Each number is 50 + 10 x the weight over its row's rms, rounded and kept within 0 to 99. Layers, rows and columns count from 0. The size before them is the row's rms in percent of the matrix's.

# up: layer 14 MLP up, 512x128, rms 0.219, rows 469-495, columns 0-127
# down: layer 14 MLP down (transposed), 512x128, rms 0.217, rows 469-495, columns 0-127
up469 097:50 54 49 51 55 59 62 30 63 44 50 62 51 60 50 50 63 53 50 42 54 47 44 56 57 22 60 35 46 44 50 42 68 54 42 43 54 41 47 45 54 49 44 52 59 43 45 53 62 41 53 55 41 42 45 57 49 51 56 56 40 64 58 42 42 60 36 47 53 27 56 37 56 49 52 29 34 50 72 42 36 25 41 47 48 40 55 63 59 51 50 58 69 33 52 56 38 46 35 66 53 59 55 50 22 50 47 48 45 52 74 61 47 40 52 60 52 44 41 63 36 43 58 73 38 51 56 56
down469 098:65 48 51 41 48 53 65 73 47 56 45 60 48 62 66 43 48 52 61 51 44 59 62 42 51 51 52 54 38 40 67 63 38 50 44 47 62 55 52 39 50 58 67 46 54 34 65 57 34 55 34 70 41 40 50 31 48 43 54 39 44 54 41 61 64 54 60 42 65 44 48 59 61 42 51 54 54 53 40 38 59 55 33 50 36 52 63 43 32 63 45 44 43 53 47 44 57 66 57 17 37 47 42 49 46 53 43 51 53 43 29 46 62 52 67 40 50 56 46 67 43 65 42 43 57 55 45 36
up470 125:52 64 41 64 43 52 49 44 65 78 37 46 49 62 34 54 41 34 62 44 25 34 54 59 61 54 34 46 50 53 37 40 46 67 48 49 46 57 50 56 48 65 50 46 56 43 58 58 47 56 54 38 45 30 43 44 63 68 66 59 52 56 63 47 55 57 53 63 46 59 47 37 38 45 60 51 55 44 35 69 60 62 54 52 34 62 49 55 53 40 45 42 63 48 50 46 44 62 51 46 62 58 35 48 47 40 31 56 34 45 49 51 61 47 41 58 43 46 68 38 57 60 45 65 64 34 60 39
down470 126:54 29 51 56 58 47 47 47 51 54 38 49 36 49 50 70 58 51 64 55 64 43 55 44 59 44 53 54 52 51 45 41 44 35 50 46 38 52 42 52 55 56 45 38 64 43 48 57 48 53 55 39 54 56 62 68 44 49 32 37 41 76 58 57 48 38 56 46 66 29 45 38 40 61 36 52 51 52 54 40 37 65 63 51 50 48 42 43 59 39 65 72 69 51 39 70 66 33 35 74 59 55 46 51 34 64 52 40 61 39 39 51 51 40 40 44 45 61 52 41 39 67 48 54 50 55 62 49
up471 092:39 56 37 50 45 69 41 44 38 29 29 60 39 47 42 34 42 61 35 56 42 48 38 37 45 46 59 48 56 47 31 51 42 70 56 65 39 57 53 59 59 44 54 33 46 72 50 65 42 48 35 51 46 63 49 53 30 44 41 57 50 55 33 39 56 53 62 41 47 49 57 50 62 62 52 36 62 50 54 49 55 40 59 32 57 59 53 68 52 48 66 45 37 43 62 45 39 57 47 40 56 51 61 71 44 47 49 58 43 39 26 49 45 40 37 43 46 63 55 59 52 48 58 51 43 52 41 66
down471 095:73 45 50 47 61 51 49 53 54 47 52 41 48 47 47 35 56 49 50 35 41 71 51 64 54 63 48 73 43 52 75 42 63 47 47 37 64 50 48 49 41 58 48 53 67 41 40 49 43 38 49 53 40 52 51 61 59 59 49 42 62 48 53 35 54 38 38 55 39 45 43 45 61 34 43 42 51 66 33 64 44 26 42 44 47 54 61 45 55 42 45 66 59 50 65 52 39 59 60 61 36 46 60 56 33 69 34 53 47 44 33 50 47 45 65 42 60 34 39 75 58 52 49 34 59 51 47 44
up472 106:46 57 43 62 49 51 54 51 42 51 49 38 46 41 59 63 40 36 57 45 53 55 51 55 40 69 52 57 35 51 43 44 49 51 75 43 51 53 19 71 70 41 47 68 43 46 56 58 37 42 38 68 54 42 43 54 45 46 65 49 51 48 40 62 47 46 40 58 46 33 65 53 59 59 44 41 37 72 52 44 55 40 59 45 46 66 48 45 55 66 55 50 50 57 49 43 63 47 54 53 48 49 70 57 48 36 44 49 42 47 61 37 45 25 62 54 25 49 46 65 36 49 42 41 37 54 41 60
down472 122:47 66 49 38 54 47 47 57 48 48 42 56 47 52 42 63 65 57 36 75 57 37 40 56 50 43 52 40 46 52 45 35 56 56 45 60 64 60 50 50 47 51 51 65 48 41 41 36 71 39 63 37 48 59 25 51 27 59 59 40 65 54 59 44 68 36 53 45 68 42 50 60 36 48 61 54 57 57 51 59 55 42 61 46 40 53 59 31 57 51 48 44 46 35 60 44 45 55 59 63 41 38 47 51 79 59 57 46 55 41 34 63 42 56 50 58 49 58 45 68 55 70 47 57 46 55 34 57
up473 096:55 48 33 63 32 60 43 60 55 45 56 48 48 57 33 61 43 50 47 35 54 57 51 51 63 58 36 62 37 41 54 56 43 56 61 66 41 70 52 45 41 72 60 36 43 57 52 37 59 50 56 56 55 44 55 57 32 65 32 41 64 32 55 64 52 55 51 41 54 50 33 48 61 38 59 51 41 53 59 34 36 40 35 52 48 35 49 58 69 45 49 49 56 49 54 62 49 47 55 36 50 50 41 44 44 47 69 51 53 33 65 56 49 40 40 44 56 52 57 54 48 53 57 51 75 56 33 30
down473 103:57 49 37 54 31 45 60 48 55 37 55 47 40 37 40 36 53 49 44 71 52 54 59 60 52 39 52 35 48 40 39 42 58 58 47 53 38 44 49 47 67 36 43 57 48 62 49 56 55 51 66 54 33 42 45 71 38 59 62 29 36 44 58 34 69 60 44 62 53 41 47 65 41 69 50 57 50 51 53 36 47 73 44 60 59 29 44 51 61 49 47 54 37 38 43 52 44 51 49 48 31 45 56 44 30 51 57 39 47 46 47 39 37 47 52 58 59 55 40 44 51 69 75 54 55 48 61 52
up474 102:54 52 63 49 55 41 54 38 36 50 53 53 69 48 54 41 59 52 56 45 26 51 56 62 55 56 51 44 61 50 41 43 44 47 41 47 52 49 41 51 31 44 48 59 52 63 47 59 43 42 59 59 48 40 50 65 33 63 64 49 48 58 50 57 52 64 44 50 56 35 61 46 78 57 31 42 53 65 67 39 36 36 61 40 62 64 57 46 49 61 62 43 50 60 48 65 35 55 65 48 34 49 52 48 45 50 49 40 41 50 42 62 76 49 65 45 57 47 46 52 39 42 34 29 56 31 60 69
down474 103:41 55 43 47 39 41 53 60 38 61 40 44 57 71 51 49 54 48 47 29 33 62 58 44 44 42 46 47 63 55 60 40 51 38 63 54 38 60 51 54 50 66 40 42 54 56 54 81 50 46 56 66 45 49 52 48 67 51 30 48 47 54 50 54 53 58 46 49 60 68 40 58 47 64 46 40 61 49 42 58 64 52 36 47 49 62 54 45 44 65 51 63 40 58 32 58 57 66 32 60 42 41 38 54 50 50 57 57 35 50 49 29 44 53 57 52 43 52 33 63 28 53 51 45 33 73 36 47
up475 102:46 53 28 50 49 48 42 59 50 55 44 37 39 43 45 65 37 36 39 58 46 65 34 48 69 43 57 39 48 49 43 50 57 52 56 47 41 49 67 46 64 25 51 59 58 35 50 27 72 51 40 54 69 53 69 62 64 50 49 51 35 45 60 43 44 56 26 55 54 49 50 39 60 32 57 45 44 49 45 59 52 55 60 43 46 54 49 45 54 37 63 56 52 50 38 55 46 54 42 47 36 43 43 50 51 60 62 40 31 50 42 59 47 51 44 47 47 58 66 48 74 41 59 57 53 39 78 41
down475 108:68 40 71 55 54 43 49 46 45 34 43 49 60 71 43 37 47 61 58 44 35 49 48 40 57 52 48 61 63 72 44 66 51 58 48 45 73 49 54 58 52 42 51 33 40 28 48 38 58 47 46 66 32 34 41 47 59 57 69 54 54 59 51 43 47 58 45 45 22 55 36 63 45 39 44 39 57 37 38 48 46 61 55 55 49 55 54 55 37 65 59 63 43 56 48 65 59 44 58 51 58 41 46 55 54 49 29 46 48 42 42 31 42 51 52 51 44 50 41 57 50 25 46 51 55 57 61 55
up476 093:43 51 44 63 52 39 49 52 30 62 47 58 39 63 48 48 48 58 60 53 42 63 45 54 49 62 56 61 46 58 55 42 51 36 60 40 43 60 57 50 49 47 63 63 30 41 52 48 51 54 53 61 42 54 45 35 58 43 57 83 45 61 38 52 54 60 17 39 51 52 60 47 58 60 27 46 54 66 50 45 43 53 52 68 48 49 50 41 47 51 47 52 31 43 44 64 65 43 44 32 54 61 49 47 43 60 60 31 40 43 44 53 69 36 62 59 42 44 51 62 45 28 51 58 34 53 42 49
down476 096:68 44 46 38 59 71 49 43 41 44 40 46 44 47 53 54 48 57 47 54 38 44 50 50 55 54 56 37 46 43 50 63 52 57 27 52 46 55 54 38 49 67 44 50 66 62 58 54 56 51 56 21 39 69 55 41 50 69 61 39 40 39 69 37 45 51 55 58 54 54 41 58 39 33 58 58 50 46 50 66 66 36 52 52 51 49 44 54 48 50 48 52 58 53 68 49 44 69 62 56 55 34 55 46 53 57 50 62 52 60 59 35 31 50 55 49 49 61 49 76 59 71 60 50 74 36 49 45
up477 105:60 72 41 54 57 52 43 46 37 54 59 71 60 46 69 63 47 75 52 48 43 48 50 50 60 63 52 57 48 61 50 36 60 64 42 49 64 37 44 58 48 50 29 58 53 27 40 59 43 47 58 60 35 49 46 43 47 60 63 34 41 43 37 36 45 45 58 57 60 49 61 38 39 50 60 59 77 51 51 50 51 58 62 45 40 64 45 44 44 46 56 39 43 47 45 39 48 53 60 39 50 62 39 45 46 43 46 48 49 50 44 42 78 57 51 47 58 57 42 42 33 38 31 57 60 55 64 66
down477 106:56 27 56 37 57 56 53 36 47 60 42 68 40 56 28 52 43 65 47 41 49 44 52 55 38 44 43 40 60 52 48 42 55 46 49 49 39 52 39 41 39 47 59 52 40 58 54 52 51 61 36 59 43 75 71 42 47 54 42 65 56 47 53 69 43 57 51 53 36 44 46 43 47 45 45 48 49 43 48 61 35 55 47 48 76 46 41 52 39 66 56 58 51 24 56 57 42 52 53 62 51 49 56 35 64 37 49 52 22 59 55 56 39 51 57 56 54 42 56 63 29 39 58 52 32 44 53 71
up478 094:41 58 71 49 36 48 68 51 47 55 53 40 26 50 37 62 45 41 61 55 42 62 54 67 51 45 35 46 44 46 41 46 41 54 45 53 41 51 56 55 49 60 52 32 48 71 46 48 63 58 45 42 50 43 45 57 42 46 66 39 45 48 55 53 31 35 59 70 62 59 48 62 47 39 31 65 48 47 27 58 34 54 50 54 62 51 39 46 57 65 22 68 57 65 48 47 39 60 46 40 35 54 33 49 61 63 49 50 49 41 56 50 54 57 50 61 47 43 67 59 54 49 53 62 45 35 57 60
down478 091:59 34 42 52 59 75 55 48 65 57 36 64 42 35 39 56 49 62 39 53 33 53 44 54 66 71 45 43 62 52 60 56 60 43 45 56 62 53 40 41 46 54 55 58 52 55 34 64 51 38 46 49 56 54 51 58 73 54 53 46 50 57 47 52 47 48 62 54 45 65 54 49 54 53 49 38 40 45 55 63 64 43 35 24 64 72 62 44 39 49 47 53 61 70 65 46 44 63 54 64 44 34 60 52 40 62 53 51 51 43 46 45 45 53 65 50 59 51 43 45 31 70 42 38 49 70 44 50
up479 106:64 53 50 48 60 47 52 53 36 46 54 41 51 49 52 59 37 44 72 60 48 44 51 43 47 43 64 49 41 52 50 42 52 74 45 33 60 58 41 47 56 67 58 49 57 54 40 55 49 39 56 70 46 58 43 45 54 52 40 54 45 50 50 39 65 52 42 37 56 48 46 48 57 50 46 37 49 46 59 68 55 36 58 40 62 71 30 66 70 40 63 52 39 40 41 54 50 45 37 35 55 45 54 49 44 44 47 66 40 58 52 51 58 60 52 18 39 64 50 61 49 71 47 67 49 66 62 29
down479 103:52 48 47 47 57 64 47 55 63 44 47 45 65 42 50 60 59 34 29 43 52 44 31 68 44 35 54 49 64 49 54 60 47 60 33 52 62 57 47 53 60 62 29 50 64 59 54 76 53 41 57 41 52 43 40 32 39 58 29 37 64 46 41 47 46 41 61 35 59 48 53 51 34 52 48 43 48 50 52 34 54 43 64 50 49 22 52 44 51 45 47 44 39 51 53 53 40 61 60 48 55 31 45 62 47 45 68 45 53 47 30 25 62 46 59 47 47 36 57 49 52 60 47 53 40 50 37 56
up480 106:50 54 39 49 40 49 48 63 49 59 48 41 48 56 57 66 67 51 68 49 53 41 54 38 52 37 37 48 48 40 41 51 51 46 54 29 51 57 32 45 64 43 47 61 48 58 53 66 48 46 46 42 42 56 44 64 66 51 62 52 37 47 42 59 44 62 53 37 47 36 51 40 42 56 59 49 62 50 55 85 47 54 36 47 48 49 43 71 52 39 67 54 63 35 58 47 45 79 53 54 59 55 28 56 48 44 37 57 38 60 59 58 48 56 52 36 48 64 49 62 47 58 69 45 70 45 59 38
down480 109:60 44 36 58 56 41 39 44 47 42 39 39 34 38 50 46 48 23 42 58 50 46 44 55 61 53 48 58 60 37 52 63 50 49 57 45 41 35 37 41 39 59 45 71 50 75 43 54 62 28 42 53 52 43 45 69 58 38 60 47 46 59 47 56 35 56 59 57 54 57 50 79 49 44 55 52 51 42 38 48 59 62 51 67 66 54 34 53 49 55 66 41 45 31 53 38 62 52 55 61 54 33 50 50 47 43 48 49 58 62 32 57 35 53 54 35 56 42 46 51 36 50 58 55 48 29 41 57
up481 106:58 65 51 38 53 56 51 42 55 50 52 59 44 49 39 32 44 61 50 49 48 55 52 45 39 49 46 56 36 67 44 39 54 44 48 29 33 59 57 61 43 33 51 55 53 43 33 64 40 48 47 58 59 54 41 59 42 51 52 61 46 24 47 52 54 51 51 50 50 48 52 57 54 51 60 50 31 47 61 53 39 59 74 64 46 45 37 54 55 29 53 54 57 49 49 54 48 28 49 56 42 69 64 49 53 14 58 58 56 62 53 45 47 60 70 56 35 49 60 62 50 40 30 48 69 62 40 42
down481 117:56 45 33 36 44 51 55 56 58 37 51 65 54 46 58 56 49 51 45 49 35 49 49 41 48 54 37 40 58 31 54 42 49 60 36 56 28 43 66 51 56 69 59 30 65 48 42 56 34 48 42 50 60 58 63 61 57 66 45 58 33 57 39 57 54 54 48 69 54 42 50 34 78 51 50 62 44 49 52 75 49 39 54 51 47 28 56 50 63 46 45 53 39 57 60 40 52 55 45 47 65 53 53 61 48 50 31 59 49 49 63 49 47 36 50 57 63 29 41 32 42 42 53 36 53 64 48 49
up482 102:46 45 60 45 39 42 69 48 31 42 52 62 48 65 48 56 36 72 34 52 71 49 58 59 58 31 55 56 54 62 40 51 44 33 48 50 49 41 66 56 35 58 53 57 38 51 68 44 47 51 52 54 67 55 47 53 53 42 59 49 52 52 35 48 41 45 38 60 49 59 44 51 59 59 60 55 54 40 74 40 48 50 34 48 48 38 49 25 50 46 77 46 63 36 42 39 59 55 37 57 45 38 52 62 48 58 53 66 60 43 48 64 47 43 34 40 29 57 45 35 54 55 54 53 40 62 51 54
down482 094:67 68 49 53 47 37 38 53 40 34 46 65 52 44 54 42 40 52 56 42 60 72 49 53 45 60 46 60 46 65 41 63 46 72 61 58 55 56 54 64 50 35 55 52 34 47 52 60 48 57 37 41 50 48 63 75 60 46 40 35 51 54 47 58 49 44 50 37 58 45 52 57 56 43 18 60 52 54 52 50 47 60 41 47 43 47 47 60 43 57 58 47 45 54 60 47 49 50 46 48 43 45 70 49 47 52 46 71 46 69 39 41 64 63 21 39 46 56 45 55 52 30 32 65 43 51 49 66
up483 093:66 54 66 55 57 43 67 57 35 47 61 49 59 40 33 44 17 39 52 47 33 63 60 60 64 58 49 52 51 50 37 39 49 45 29 64 55 56 66 51 46 42 50 46 63 54 40 40 42 62 70 38 59 58 47 54 45 51 54 62 53 56 41 60 54 53 51 50 45 41 71 57 62 42 55 36 51 55 54 42 54 57 51 52 68 54 40 46 47 36 66 52 54 50 43 58 42 31 40 51 37 37 44 69 54 65 56 60 51 40 55 50 50 55 53 51 49 59 58 40 55 38 22 51 69 54 49 44
down483 099:48 55 30 52 55 42 40 54 42 54 37 63 53 50 52 26 32 49 42 53 52 54 56 39 53 51 45 54 48 40 46 56 44 70 33 53 52 43 52 53 45 21 56 55 50 42 57 54 35 46 54 31 23 63 58 65 53 48 41 43 56 52 38 52 37 44 74 43 55 51 43 37 52 42 45 65 49 51 54 50 45 50 61 47 54 42 49 57 48 69 68 50 42 54 58 60 75 56 39 53 50 43 70 55 52 60 52 44 64 63 67 52 43 52 55 51 43 60 61 38 46 51 30 40 71 63 50 61
up484 100:54 54 56 45 46 57 46 67 70 51 48 39 47 46 53 74 55 48 44 40 46 65 26 41 68 62 54 43 53 47 61 42 55 63 46 39 38 37 47 56 48 53 53 34 28 41 42 51 59 63 46 55 44 39 72 55 43 56 60 33 43 49 40 56 32 50 56 55 54 51 30 56 35 37 48 54 47 35 56 62 57 44 43 53 66 49 45 43 61 61 68 41 67 41 45 39 65 42 52 58 46 36 40 43 53 46 49 45 52 37 58 51 45 46 22 58 66 50 62 55 56 48 29 48 51 41 50 52
down484 101:47 64 50 41 52 41 55 56 48 44 60 35 46 56 60 60 35 42 42 55 62 44 43 63 47 42 46 65 46 60 34 60 39 48 63 61 60 47 30 76 60 55 33 48 44 48 52 42 44 55 55 53 45 36 41 77 52 49 53 44 49 48 42 49 71 50 62 53 41 37 60 57 59 59 44 46 47 64 51 48 49 45 53 40 48 42 51 38 60 64 52 57 24 68 43 54 58 37 57 39 38 58 43 64 44 51 50 55 45 65 39 65 51 50 38 61 46 47 31 27 51 28 63 46 44 47 57 34
up485 095:57 51 44 44 48 45 43 54 58 34 43 48 65 48 43 73 81 52 45 53 45 68 53 42 62 56 58 47 61 50 49 36 46 55 39 59 65 34 70 59 60 42 43 51 59 46 62 45 66 59 44 72 47 46 79 54 45 59 58 56 62 43 48 58 54 45 63 54 68 40 40 44 38 74 61 51 62 45 57 58 45 38 47 52 46 38 55 43 44 61 63 38 42 51 60 47 62 44 42 59 42 61 50 58 65 41 53 37 51 41 63 56 30 40 41 51 49 40 65 47 39 42 45 40 55 42 47 49
down485 098:34 51 47 52 43 44 46 47 70 54 45 34 59 57 59 42 51 40 48 49 30 51 55 25 52 55 49 53 55 61 53 42 37 58 54 33 49 51 47 45 51 53 51 38 40 58 31 44 43 51 42 57 73 59 41 39 48 62 38 40 35 54 59 67 67 60 52 69 51 45 62 58 68 51 55 43 49 47 69 43 55 50 47 55 52 61 64 48 64 62 36 56 42 46 45 43 42 36 49 61 50 44 30 47 49 50 29 64 56 62 72 54 39 49 52 49 37 39 53 50 45 58 30 62 26 57 52 57
up486 115:39 53 37 63 46 45 39 57 47 50 54 54 47 54 75 48 47 62 45 48 49 59 69 46 62 64 44 38 37 75 46 42 45 41 47 65 51 50 33 55 50 51 53 54 52 58 58 61 36 27 54 62 47 47 42 46 59 38 37 50 73 51 55 68 55 49 46 57 42 35 48 54 54 47 52 47 61 53 48 44 56 50 47 35 55 49 50 60 49 51 50 40 50 43 42 39 31 32 52 61 56 35 65 82 62 47 42 47 39 47 62 47 55 60 36 41 45 51 33 48 33 36 56 42 34 51 59 31
down486 118:51 44 69 45 45 35 45 60 52 56 42 56 30 54 62 33 50 53 42 36 39 49 52 58 57 45 20 48 51 47 47 57 57 51 42 56 49 67 33 59 46 49 54 31 51 54 48 52 56 49 55 53 44 54 49 67 57 67 65 63 57 38 53 46 59 54 53 33 43 34 46 38 50 49 47 68 41 68 57 61 46 44 56 55 49 45 60 39 28 49 49 51 55 70 56 54 67 46 46 48 30 54 72 54 44 46 61 53 46 66 55 43 47 43 43 24 60 58 38 46 55 63 61 61 34 57 42 37
up487 088:59 53 53 35 65 40 41 63 44 48 71 43 55 50 39 63 51 48 68 42 62 45 56 43 69 54 51 41 43 51 62 58 36 49 44 38 58 55 54 56 54 48 67 38 58 61 41 46 39 53 51 46 45 58 50 60 56 45 59 39 42 57 65 46 33 54 55 44 49 44 40 44 41 50 33 48 82 33 58 42 42 69 26 41 59 40 34 49 69 55 56 61 59 49 65 34 44 49 36 56 47 63 40 52 60 35 50 54 53 50 47 68 60 54 55 49 58 47 51 60 36 71 49 48 54 48 68 57
down487 084:32 45 46 58 40 66 49 50 61 51 42 45 59 45 39 51 66 61 38 33 52 53 51 49 69 37 59 32 52 55 30 42 65 38 51 50 52 57 42 63 61 51 36 68 52 46 56 68 57 47 40 58 34 48 59 73 46 51 54 63 48 60 47 59 50 47 44 57 45 53 60 59 52 55 49 61 58 64 54 62 57 48 49 46 47 46 35 43 46 41 39 47 50 40 62 48 59 27 66 34 61 43 48 51 63 53 45 53 53 61 54 58 39 56 40 40 52 36 61 24 80 46 58 41 43 62 43 45
up488 117:39 56 53 56 42 40 72 61 44 48 58 49 38 33 64 72 48 62 44 56 39 60 56 36 45 54 52 59 58 48 48 45 38 45 44 44 65 61 40 76 48 52 38 47 48 59 60 56 48 56 52 57 59 45 41 45 59 40 68 55 47 44 51 34 50 36 59 48 50 69 57 46 50 61 27 45 36 50 51 33 46 53 41 40 54 70 49 64 75 39 45 54 56 44 56 43 39 31 40 47 54 60 30 59 44 62 41 53 49 59 39 54 51 68 33 47 68 53 50 40 45 48 37 49 52 49 41 35
down488 110:52 44 43 51 42 32 64 13 62 58 63 41 53 31 54 58 45 41 59 64 38 56 62 60 44 56 39 58 48 56 65 49 54 48 49 47 37 49 63 32 63 49 67 55 63 47 34 51 49 67 59 66 69 58 52 39 49 53 43 41 36 43 49 47 25 53 49 45 44 35 54 68 67 41 43 45 53 58 56 48 42 49 52 48 49 42 56 45 61 43 38 47 39 47 49 44 33 44 59 33 59 50 44 44 48 44 50 36 52 57 56 45 53 61 62 41 43 34 61 33 37 41 49 48 41 66 47 55
up489 090:51 51 59 30 44 44 41 46 55 63 42 55 61 49 52 60 63 28 57 37 46 53 61 40 51 58 44 52 67 46 31 61 69 51 41 47 67 46 73 43 64 41 38 52 59 60 23 62 46 69 31 54 51 38 59 44 53 48 49 60 47 55 45 50 55 54 46 38 55 61 60 56 57 61 44 43 61 39 56 57 53 33 37 59 46 41 55 42 42 58 42 48 43 58 38 60 60 59 51 44 57 42 61 29 34 33 61 53 50 58 47 40 46 46 30 49 54 37 68 59 48 41 45 55 50 50 65 36
down489 088:38 51 66 59 46 53 45 37 50 42 65 34 47 34 54 55 43 43 64 69 55 45 37 45 49 42 50 45 51 40 58 58 59 46 61 52 45 50 58 42 37 47 57 55 52 54 56 45 42 36 47 36 50 42 62 46 46 49 31 38 41 47 39 53 54 60 55 42 50 58 35 39 43 35 39 46 48 62 60 43 35 49 40 61 59 42 55 39 52 50 38 67 36 63 66 52 54 37 39 47 49 46 56 56 31 45 45 63 44 43 62 43 54 45 31 65 65 52 35 82 62 44 50 54 36 79 45 43
up490 094:39 63 57 54 40 46 45 46 49 56 55 47 42 56 45 68 52 66 52 62 51 48 45 45 43 44 48 33 49 45 59 35 41 51 42 53 51 61 59 43 48 41 51 69 43 48 62 60 74 37 51 53 58 54 63 60 46 41 58 54 49 48 32 54 26 39 31 65 43 40 37 51 45 56 43 54 45 53 56 73 53 52 55 53 51 58 51 23 56 60 79 47 45 30 42 53 42 47 34 58 58 47 59 71 38 52 41 65 56 59 63 48 48 50 35 66 50 48 34 41 42 44 53 56 38 56 58 35
down490 092:64 56 71 60 47 52 61 44 34 54 56 63 63 50 60 30 60 60 50 42 46 48 62 63 37 36 45 45 62 51 50 59 51 71 42 54 58 59 57 46 35 50 37 56 57 61 69 41 40 42 64 39 47 54 45 59 28 54 66 52 39 48 39 49 68 39 55 58 47 43 52 45 61 46 56 65 46 54 64 50 68 41 31 50 38 54 41 59 57 40 43 27 51 53 45 40 47 49 74 56 52 49 37 46 51 55 67 43 37 63 65 51 44 47 53 53 48 56 65 31 51 65 56 48 52 48 60 60
up491 104:51 27 73 35 64 47 50 60 57 51 49 62 46 63 33 37 55 45 63 56 55 58 54 56 62 63 54 40 52 66 59 51 50 51 40 48 42 51 30 61 43 60 58 33 32 32 37 46 42 33 45 42 38 46 58 51 57 45 52 53 50 61 48 47 42 50 48 46 44 55 50 51 45 54 66 38 67 35 60 72 60 56 49 47 44 49 36 40 69 81 40 51 67 32 51 63 50 52 48 60 59 62 49 42 49 57 38 58 51 52 43 46 49 45 47 39 43 43 49 51 40 51 52 60 58 58 30 66
down491 099:40 66 41 49 40 54 56 37 38 40 47 44 44 46 47 59 29 43 40 38 60 60 26 33 39 60 44 57 43 48 36 56 51 56 55 62 60 57 67 53 56 49 53 42 53 42 49 38 35 45 52 52 63 38 56 40 38 44 41 31 59 58 58 55 42 58 65 49 61 55 49 52 52 49 52 57 60 50 59 75 58 40 46 49 40 62 45 59 33 59 59 51 46 65 61 49 73 44 57 24 62 52 59 64 57 48 47 51 45 46 49 50 54 32 63 36 61 46 39 69 52 56 25 39 50 47 39 47
up492 098:70 67 45 59 48 51 56 35 47 31 48 51 42 47 53 50 64 71 56 48 46 56 37 58 68 65 46 41 62 42 55 58 39 50 49 38 53 68 50 47 33 27 50 60 46 53 38 24 55 50 52 55 64 51 59 58 62 59 67 51 40 38 42 46 58 43 47 56 68 59 58 58 35 50 59 27 45 50 56 62 47 44 45 34 46 52 49 38 36 31 58 60 43 54 32 44 48 51 51 53 68 40 55 57 39 50 47 52 54 59 70 44 57 40 44 50 58 50 66 51 49 62 29 51 57 50 55 55
down492 104:64 60 45 31 38 48 49 61 51 64 68 68 60 36 58 51 42 38 63 47 31 47 69 48 28 61 35 61 53 60 64 29 33 40 47 50 38 53 54 47 52 65 51 47 48 65 54 56 64 46 39 46 54 45 51 54 66 43 51 57 45 68 53 38 38 54 43 43 46 36 52 34 57 45 32 41 35 41 33 67 42 60 64 40 50 52 49 43 64 43 41 49 54 51 42 47 58 51 55 72 32 40 47 54 39 48 67 56 53 62 53 50 49 47 51 50 43 41 49 61 46 49 39 62 43 51 65 49
up493 097:47 51 44 45 62 60 69 59 50 29 49 58 48 49 55 48 49 59 40 41 56 44 44 57 68 38 48 62 57 51 62 46 57 39 69 53 50 48 27 44 29 66 65 50 38 55 44 57 62 43 61 51 60 56 53 44 46 36 53 53 62 66 75 30 42 63 48 45 42 53 57 64 44 61 77 55 46 41 49 45 57 50 49 60 53 45 50 47 54 51 42 50 51 43 58 65 30 67 48 44 58 45 42 34 40 45 48 50 50 54 73 63 47 41 52 46 27 42 41 57 62 51 39 61 59 64 50 59
down493 091:51 39 52 50 27 51 66 71 48 51 48 56 63 68 56 58 48 49 61 45 32 51 52 45 55 59 54 51 52 77 33 55 59 44 55 42 40 52 68 49 70 51 54 53 47 59 32 58 51 61 42 40 63 38 50 65 34 62 58 48 48 55 55 66 51 54 56 52 48 59 58 43 45 49 46 44 60 52 58 46 77 48 66 42 40 43 55 61 46 58 56 61 46 65 47 61 39 38 52 39 61 37 52 44 39 53 67 65 50 47 60 49 59 44 59 69 33 52 48 55 43 52 37 26 36 57 42 39
up494 099:55 49 36 41 52 57 57 31 55 57 62 62 44 41 51 63 42 53 47 50 60 48 61 52 50 35 42 53 61 59 47 53 62 55 34 46 50 54 43 49 53 44 40 56 42 60 28 52 38 44 42 56 52 45 43 49 37 47 74 43 43 57 46 54 49 46 48 66 50 50 35 63 51 29 40 67 50 54 41 56 57 39 48 30 65 53 40 50 42 49 59 48 49 55 62 66 55 70 40 59 52 67 35 50 28 68 51 57 29 56 65 43 60 33 54 42 46 59 36 60 49 52 39 44 56 24 68 50
down494 088:59 56 43 46 50 54 40 57 54 59 43 33 38 59 40 55 45 50 41 54 41 44 48 38 42 51 64 43 43 58 45 58 78 47 59 58 48 41 65 57 54 45 56 51 59 53 73 49 66 65 56 56 59 58 48 27 65 63 49 53 54 49 45 46 49 56 50 50 50 49 58 58 36 61 46 42 49 47 33 51 42 49 53 51 42 47 34 40 49 52 58 38 56 57 64 49 40 44 45 39 45 60 55 33 33 20 50 44 51 44 61 75 49 59 37 63 48 50 57 86 46 39 63 51 45 69 46 53
up495 109:39 51 58 59 41 54 53 47 46 66 35 46 54 28 52 60 33 64 47 39 25 63 58 43 57 37 45 63 50 35 39 47 50 60 50 58 43 56 47 54 52 53 54 42 70 53 58 51 44 52 41 49 50 53 42 57 66 49 44 28 54 49 54 47 59 69 57 57 45 73 39 62 23 43 52 66 46 36 45 57 58 50 34 57 53 53 45 56 45 45 52 52 43 62 58 43 37 64 41 51 47 46 35 44 48 55 49 47 54 59 60 68 49 63 51 47 29 47 71 70 59 62 32 32 46 53 49 59
down495 101:49 39 43 49 43 61 72 42 51 51 33 43 45 67 48 64 47 59 55 53 40 41 37 41 47 42 51 53 59 48 38 43 59 62 41 53 48 48 42 54 43 50 49 52 71 53 55 43 59 57 52 53 31 52 58 66 64 41 60 62 54 43 60 50 47 48 62 50 61 46 68 37 37 60 51 39 52 38 65 41 56 46 57 45 55 51 72 46 44 41 60 55 50 53 48 42 32 40 44 42 35 67 42 46 56 22 29 39 61 25 50 49 46 43 57 42 58 48 48 86 52 49 61 50 61 48 48 44